Weights of a small transformer language model: 15 layers, attention and MLP in parallel.
Each number is 200 + 30 x the weight over its row's rms, rounded and kept within 0 to 999. Layers, rows and columns count from 0. The size before them is the row's rms in percent of the matrix's.

# layer 3 MLP down (transposed), 1536x384, rms 0.0241, rows 32-57, columns 0-63
099,199,163,225,186,238,197,170,177,228,179,171,228,221,193,252,273,195,186,171,226,233,194,191,218,203,220,194,200,215,185,166,210,283,212,181,193,177,206,219,239,151,156,178,205,223,148,208,225,203,212,228,190,194,190,143,208,224,199,198,211,214,190,227,201
145,225,217,197,186,195,171,210,198,211,178,196,232,201,222,205,193,179,207,220,239,221,160,265,236,214,184,200,214,252,227,201,169,210,203,203,178,188,215,223,190,241,224,199,162,227,172,250,215,247,219,243,157,218,257,202,197,175,208,191,223,171,216,180,243
113,198,200,212,130,184,180,223,212,193,177,185,243,190,130,178,148,188,213,234,197,204,240,161,215,229,202,168,163,186,161,226,266,194,256,202,207,189,177,251,226,199,176,215,167,176,149,252,211,237,200,182,204,216,163,221,186,212,215,196,166,251,240,217,221
091,244,211,215,224,180,193,235,214,196,248,181,197,229,210,220,178,184,227,193,193,188,234,167,263,249,209,192,180,200,208,223,210,179,234,171,245,209,233,231,141,206,182,171,156,164,228,210,159,167,258,158,155,139,211,166,174,193,203,180,208,175,229,227,215
093,166,168,155,216,186,195,219,252,232,175,187,170,203,184,198,186,164,229,116,179,240,197,262,224,251,273,196,176,162,189,215,114,213,172,205,179,167,215,196,187,183,251,190,190,216,185,249,247,180,267,179,192,204,290,249,266,213,193,201,185,170,188,230,197
080,271,185,171,184,182,209,156,199,265,218,195,193,195,208,237,200,211,183,162,298,257,179,201,172,211,158,168,214,274,194,151,206,200,211,229,174,177,200,217,265,135,189,249,146,224,176,144,241,204,228,180,173,162,204,159,253,214,155,171,210,205,183,203,219
061,196,158,178,227,198,197,173,216,184,202,197,217,160,139,159,234,182,192,195,185,182,160,171,215,208,216,163,190,213,156,157,195,249,234,195,175,185,185,151,204,225,197,245,246,157,217,220,175,163,221,200,216,162,184,196,231,245,187,184,238,184,147,213,211
064,190,243,192,160,267,179,247,228,165,203,237,171,211,166,179,206,195,243,237,210,180,253,145,211,246,210,208,202,191,218,182,219,199,197,218,124,122,149,176,210,233,195,230,212,242,246,220,188,133,164,195,198,120,160,221,183,232,199,233,216,236,201,243,192
089,221,174,190,173,167,186,258,127,229,211,201,175,168,240,247,184,183,223,186,156,222,221,138,265,240,217,134,240,195,178,204,186,189,216,263,189,214,187,194,250,190,180,213,216,183,204,231,208,172,218,216,198,228,177,147,212,183,179,225,241,207,203,179,239
100,229,176,215,209,242,171,221,208,204,244,188,214,206,210,192,243,175,191,176,200,219,196,184,241,178,251,192,212,265,237,207,158,219,180,182,178,231,256,193,196,221,222,262,207,160,209,161,187,127,236,200,125,186,240,188,178,227,186,232,198,185,168,182,165
141,237,189,139,168,170,188,213,196,209,242,222,210,240,181,222,209,219,153,147,243,252,124,181,255,217,176,221,207,158,195,213,209,211,203,171,233,167,226,172,173,188,212,268,256,194,246,228,206,194,209,131,179,203,196,206,208,144,181,292,164,260,211,210,199
107,237,141,233,189,263,187,213,162,212,179,252,198,209,239,209,180,223,209,203,196,264,186,172,189,246,216,159,210,202,207,196,171,211,195,168,285,239,198,229,190,187,172,231,185,185,174,193,206,187,244,129,151,281,219,218,290,255,201,289,197,192,172,195,187
075,190,175,179,247,232,171,206,213,185,173,206,221,219,213,172,232,234,164,173,197,216,142,167,225,201,183,196,207,217,185,153,245,239,198,221,203,251,217,194,211,229,205,232,236,158,264,240,250,211,225,212,229,192,174,186,199,166,212,216,213,224,173,190,160
132,172,238,182,244,248,204,174,218,176,187,206,222,210,182,202,235,191,191,201,228,218,230,206,297,178,208,187,133,220,191,205,175,196,221,187,206,234,228,211,182,219,181,183,196,189,169,202,186,163,249,135,256,231,251,207,205,194,174,180,89,196,173,180,203
142,137,189,207,233,196,246,226,150,158,156,141,215,182,214,226,193,188,171,232,199,189,172,207,226,161,203,228,162,178,248,250,191,197,173,182,187,243,209,221,186,228,181,225,201,137,234,193,250,210,221,184,195,225,190,160,264,173,210,206,244,218,216,168,189
062,200,178,164,180,196,193,172,201,170,151,202,192,210,209,205,190,197,190,234,220,205,198,219,218,191,168,257,186,136,214,232,245,196,207,217,194,228,193,187,206,180,184,213,229,234,252,144,200,214,260,227,196,203,177,210,164,185,200,161,163,196,180,187,209
066,185,208,120,239,272,222,153,203,196,164,126,282,227,166,198,178,225,234,123,198,161,144,227,225,210,212,202,151,189,207,264,174,180,252,180,200,156,210,220,181,234,183,185,237,184,155,205,164,206,180,204,160,195,193,171,174,200,188,185,217,151,254,186,164
068,200,225,218,233,209,216,232,188,174,201,208,209,180,223,183,253,180,190,191,152,143,230,200,204,220,263,193,216,223,197,214,184,177,175,232,181,245,165,222,201,174,182,208,186,216,242,198,234,190,174,178,188,227,181,238,201,154,208,214,272,207,170,161,240
064,193,158,194,223,132,145,208,242,230,189,182,120,176,194,227,223,210,193,229,213,232,173,185,175,219,176,191,178,203,159,199,232,186,200,211,189,200,231,186,211,190,226,240,282,198,172,206,181,170,191,219,252,197,228,221,176,249,152,187,146,192,171,198,216
122,153,169,161,204,181,216,180,152,204,211,215,194,198,215,186,185,188,236,257,183,230,200,199,203,199,205,182,153,197,158,155,224,251,223,231,189,182,189,214,160,192,235,213,157,187,219,249,218,188,227,198,237,192,148,172,219,205,235,205,199,155,176,169,159
060,194,156,189,210,223,229,178,169,241,153,203,219,125,159,161,220,205,181,167,204,197,245,276,174,195,222,199,141,186,228,239,162,213,165,194,207,197,205,192,203,213,200,176,170,199,162,125,220,205,209,241,183,174,203,164,153,188,156,179,168,236,153,152,204
068,166,214,206,155,206,247,192,239,200,228,170,196,211,180,179,224,197,215,186,216,197,206,207,266,197,208,145,195,223,216,219,212,181,222,178,187,246,216,188,156,155,201,203,196,203,218,234,173,169,159,180,185,288,228,173,180,197,197,154,166,192,184,179,164
071,185,150,175,158,170,231,157,220,252,225,198,163,158,221,224,234,198,192,277,208,139,209,222,176,243,225,202,137,189,201,134,206,210,210,173,185,165,178,225,179,275,236,228,228,187,185,212,240,210,128,148,240,203,212,191,209,206,218,207,203,215,113,173,168
112,190,199,203,177,242,147,203,230,200,199,211,192,164,159,183,155,182,203,177,196,164,209,173,239,210,167,175,187,215,181,223,165,220,205,213,227,158,166,209,155,207,186,185,241,193,144,256,186,226,215,224,221,273,172,221,201,217,222,219,150,237,234,203,179
094,195,189,240,211,222,223,222,178,202,206,202,151,203,225,220,173,122,193,232,254,191,183,192,251,230,227,216,163,145,232,210,176,242,147,221,210,249,184,262,185,185,195,209,214,199,181,198,231,197,235,191,164,231,211,179,191,212,202,230,188,213,269,213,245
104,203,198,219,169,199,220,176,211,208,172,143,221,220,182,246,211,247,214,200,183,205,225,154,215,165,199,222,202,192,241,185,212,226,166,256,226,145,243,204,189,189,191,214,223,210,176,257,229,247,215,217,205,242,176,230,248,228,192,231,194,240,181,184,115
# layer 3 MLP up, 1536x384, rms 0.0372, rows 33-57, columns 0-63
113,186,180,157,195,208,174,184,204,199,186,237,150,238,183,185,219,194,198,233,196,182,194,186,192,157,238,210,228,138,205,199,199,160,165,232,176,201,193,205,214,237,214,233,166,187,175,195,207,220,183,213,222,171,199,183,205,183,201,159,222,136,182,192,176
126,223,211,248,220,183,199,185,176,174,234,220,286,195,254,196,150,146,203,201,203,189,201,253,235,194,178,216,177,172,182,208,199,193,206,210,241,193,196,183,181,164,188,205,234,182,247,203,176,239,198,176,150,178,167,218,180,198,234,156,208,182,232,229,234
093,221,206,142,200,210,127,161,174,185,177,225,201,188,243,197,202,198,219,198,146,178,123,184,160,210,236,258,205,196,192,155,162,215,249,210,181,266,182,228,223,177,223,235,175,235,218,178,279,225,240,177,289,204,214,235,211,215,245,192,192,164,194,177,238
114,254,176,266,215,136,202,204,155,209,197,171,217,189,203,156,195,183,241,227,205,224,237,225,186,215,209,225,204,223,153,234,187,191,232,196,170,197,221,181,191,191,219,251,203,214,199,169,212,264,166,130,178,193,170,197,147,137,207,160,234,211,197,216,186
107,166,190,230,187,178,198,184,170,191,191,214,197,169,211,237,182,193,176,192,204,124,183,187,289,193,276,260,194,182,180,221,183,225,156,197,262,198,223,196,165,241,167,244,196,256,211,185,157,221,165,189,167,159,152,193,182,173,252,208,179,172,214,251,229
073,222,180,209,232,199,194,222,169,190,172,138,189,188,238,226,191,187,219,203,236,177,209,198,205,204,195,250,205,212,227,209,196,178,176,235,266,241,179,239,192,260,197,135,192,216,205,181,167,213,168,176,240,227,171,160,210,185,254,208,170,171,217,202,182
079,213,234,196,178,173,188,194,228,174,220,211,173,206,271,227,173,186,188,189,193,262,218,191,185,183,183,258,183,210,197,124,189,220,175,221,293,219,198,166,227,149,158,253,190,166,219,190,246,195,207,207,212,209,259,206,173,180,270,163,202,198,188,175,193
097,197,209,191,200,191,239,272,163,177,223,185,219,221,233,209,160,234,143,173,189,232,260,181,200,156,172,228,176,155,195,208,226,183,191,220,208,240,202,236,195,136,209,217,224,210,234,142,200,209,134,196,208,163,192,224,200,230,168,95,241,175,136,196,180
087,231,208,212,211,192,148,192,264,223,212,188,203,161,131,172,180,227,234,217,215,187,241,244,172,211,223,201,196,201,178,218,271,199,239,171,200,158,207,215,190,207,192,278,177,209,218,213,204,225,184,192,225,202,151,235,188,225,204,189,188,181,222,155,235
132,229,243,229,189,230,181,176,195,227,235,196,236,179,200,175,180,154,247,205,225,218,262,253,210,216,208,210,185,219,241,193,217,174,221,233,263,206,204,213,209,118,234,201,144,149,193,172,188,234,240,163,253,194,210,250,153,203,141,212,208,190,276,191,201
094,228,212,211,226,197,190,244,245,214,204,186,125,197,218,250,206,215,187,160,193,207,200,193,210,220,179,251,185,212,190,238,235,254,158,187,146,172,180,201,220,230,199,223,184,193,238,169,211,231,140,238,183,128,144,163,194,184,199,145,220,189,220,249,247
084,174,219,228,139,159,223,231,159,194,170,149,205,190,176,211,182,210,256,259,225,173,233,202,214,179,221,196,191,210,213,183,182,176,216,196,259,222,210,289,182,168,185,192,205,204,179,130,190,166,165,194,247,222,229,206,197,205,205,217,224,205,196,160,208
120,169,234,159,160,212,179,228,141,135,179,215,223,212,167,233,183,179,198,207,218,203,276,196,231,125,194,196,173,180,203,212,173,204,208,179,184,282,182,241,203,150,206,179,211,166,163,154,208,199,227,176,187,176,207,281,195,209,222,215,165,141,169,217,199
132,212,216,161,185,191,209,171,127,175,165,224,208,59,164,211,227,194,179,221,243,170,245,205,229,210,201,207,177,174,282,247,188,184,286,219,230,285,185,181,135,156,176,191,194,202,180,205,168,211,197,158,201,204,170,278,178,140,177,192,197,208,201,177,250
070,228,216,222,221,186,203,181,192,165,213,245,187,231,217,194,180,186,180,214,228,83,196,255,209,158,195,218,176,130,221,194,207,202,214,235,218,227,193,197,170,180,192,189,158,227,227,159,162,228,188,280,221,176,170,243,161,135,209,173,211,184,163,193,231
080,198,167,232,261,168,193,204,222,210,244,246,157,179,161,224,197,193,176,217,180,180,220,127,173,192,264,226,208,204,207,191,208,186,206,226,253,176,193,194,227,217,170,235,246,196,219,196,200,170,214,201,217,216,193,202,191,189,211,223,181,195,227,221,107
089,261,222,169,202,172,177,205,166,186,168,213,216,178,223,227,192,204,182,182,223,166,198,245,266,129,181,238,176,179,212,211,165,217,145,223,201,250,220,216,204,233,186,192,199,260,237,166,218,257,202,143,199,153,240,230,207,185,167,196,196,200,202,210,300
050,223,210,188,189,224,199,223,140,196,137,210,207,226,171,211,162,154,227,173,255,203,244,247,257,203,214,217,245,158,202,201,217,200,199,207,212,201,152,227,247,230,139,190,150,202,225,177,218,234,236,198,172,189,177,223,216,133,242,190,180,192,226,161,177
125,180,184,227,229,203,126,223,220,210,140,207,218,160,216,216,141,238,212,194,200,172,175,194,175,180,100,242,218,250,225,202,222,232,201,254,208,248,194,227,200,170,174,144,153,229,187,191,148,234,191,240,251,220,139,194,213,223,188,167,191,223,225,180,204
097,223,145,225,235,211,204,216,198,183,214,236,182,130,132,232,185,230,181,172,222,235,207,215,200,177,212,211,239,164,229,191,194,188,204,186,133,229,182,185,202,201,197,209,246,210,199,200,207,225,156,211,161,161,243,178,202,193,195,117,167,234,210,197,180
092,211,201,250,239,117,199,208,183,199,185,242,202,196,209,209,178,218,188,237,201,176,214,229,231,196,202,219,199,189,183,141,204,151,202,233,228,224,220,189,236,252,166,207,208,172,224,165,199,253,192,266,164,169,196,193,126,213,145,169,186,189,239,237,242
074,183,216,183,207,180,198,221,133,195,157,209,206,200,214,246,167,206,163,163,183,216,182,178,225,196,196,210,244,199,245,182,150,208,168,211,155,171,158,199,235,198,191,220,212,287,209,168,210,229,226,267,189,180,199,163,208,206,196,143,163,234,196,184,248
098,211,198,201,184,139,227,202,177,240,177,187,127,217,254,209,236,199,259,201,179,239,177,217,175,236,203,253,211,218,201,212,193,179,179,202,206,230,223,253,199,203,171,229,236,207,247,188,183,217,192,238,204,175,199,182,168,170,166,198,256,197,208,211,194
092,203,202,205,192,218,223,190,183,193,188,214,231,166,152,154,239,236,217,195,147,156,226,231,165,189,186,235,203,172,212,171,218,212,261,217,165,203,217,200,192,219,177,226,212,167,217,215,189,200,195,221,219,172,198,196,227,168,211,206,216,218,196,161,204
091,181,186,207,198,189,217,229,197,208,221,170,248,166,113,218,238,214,184,196,236,148,180,247,194,129,186,214,212,173,186,234,216,201,263,178,108,171,205,233,186,207,206,199,221,215,208,170,170,214,241,219,198,196,154,205,185,193,192,213,194,215,221,190,258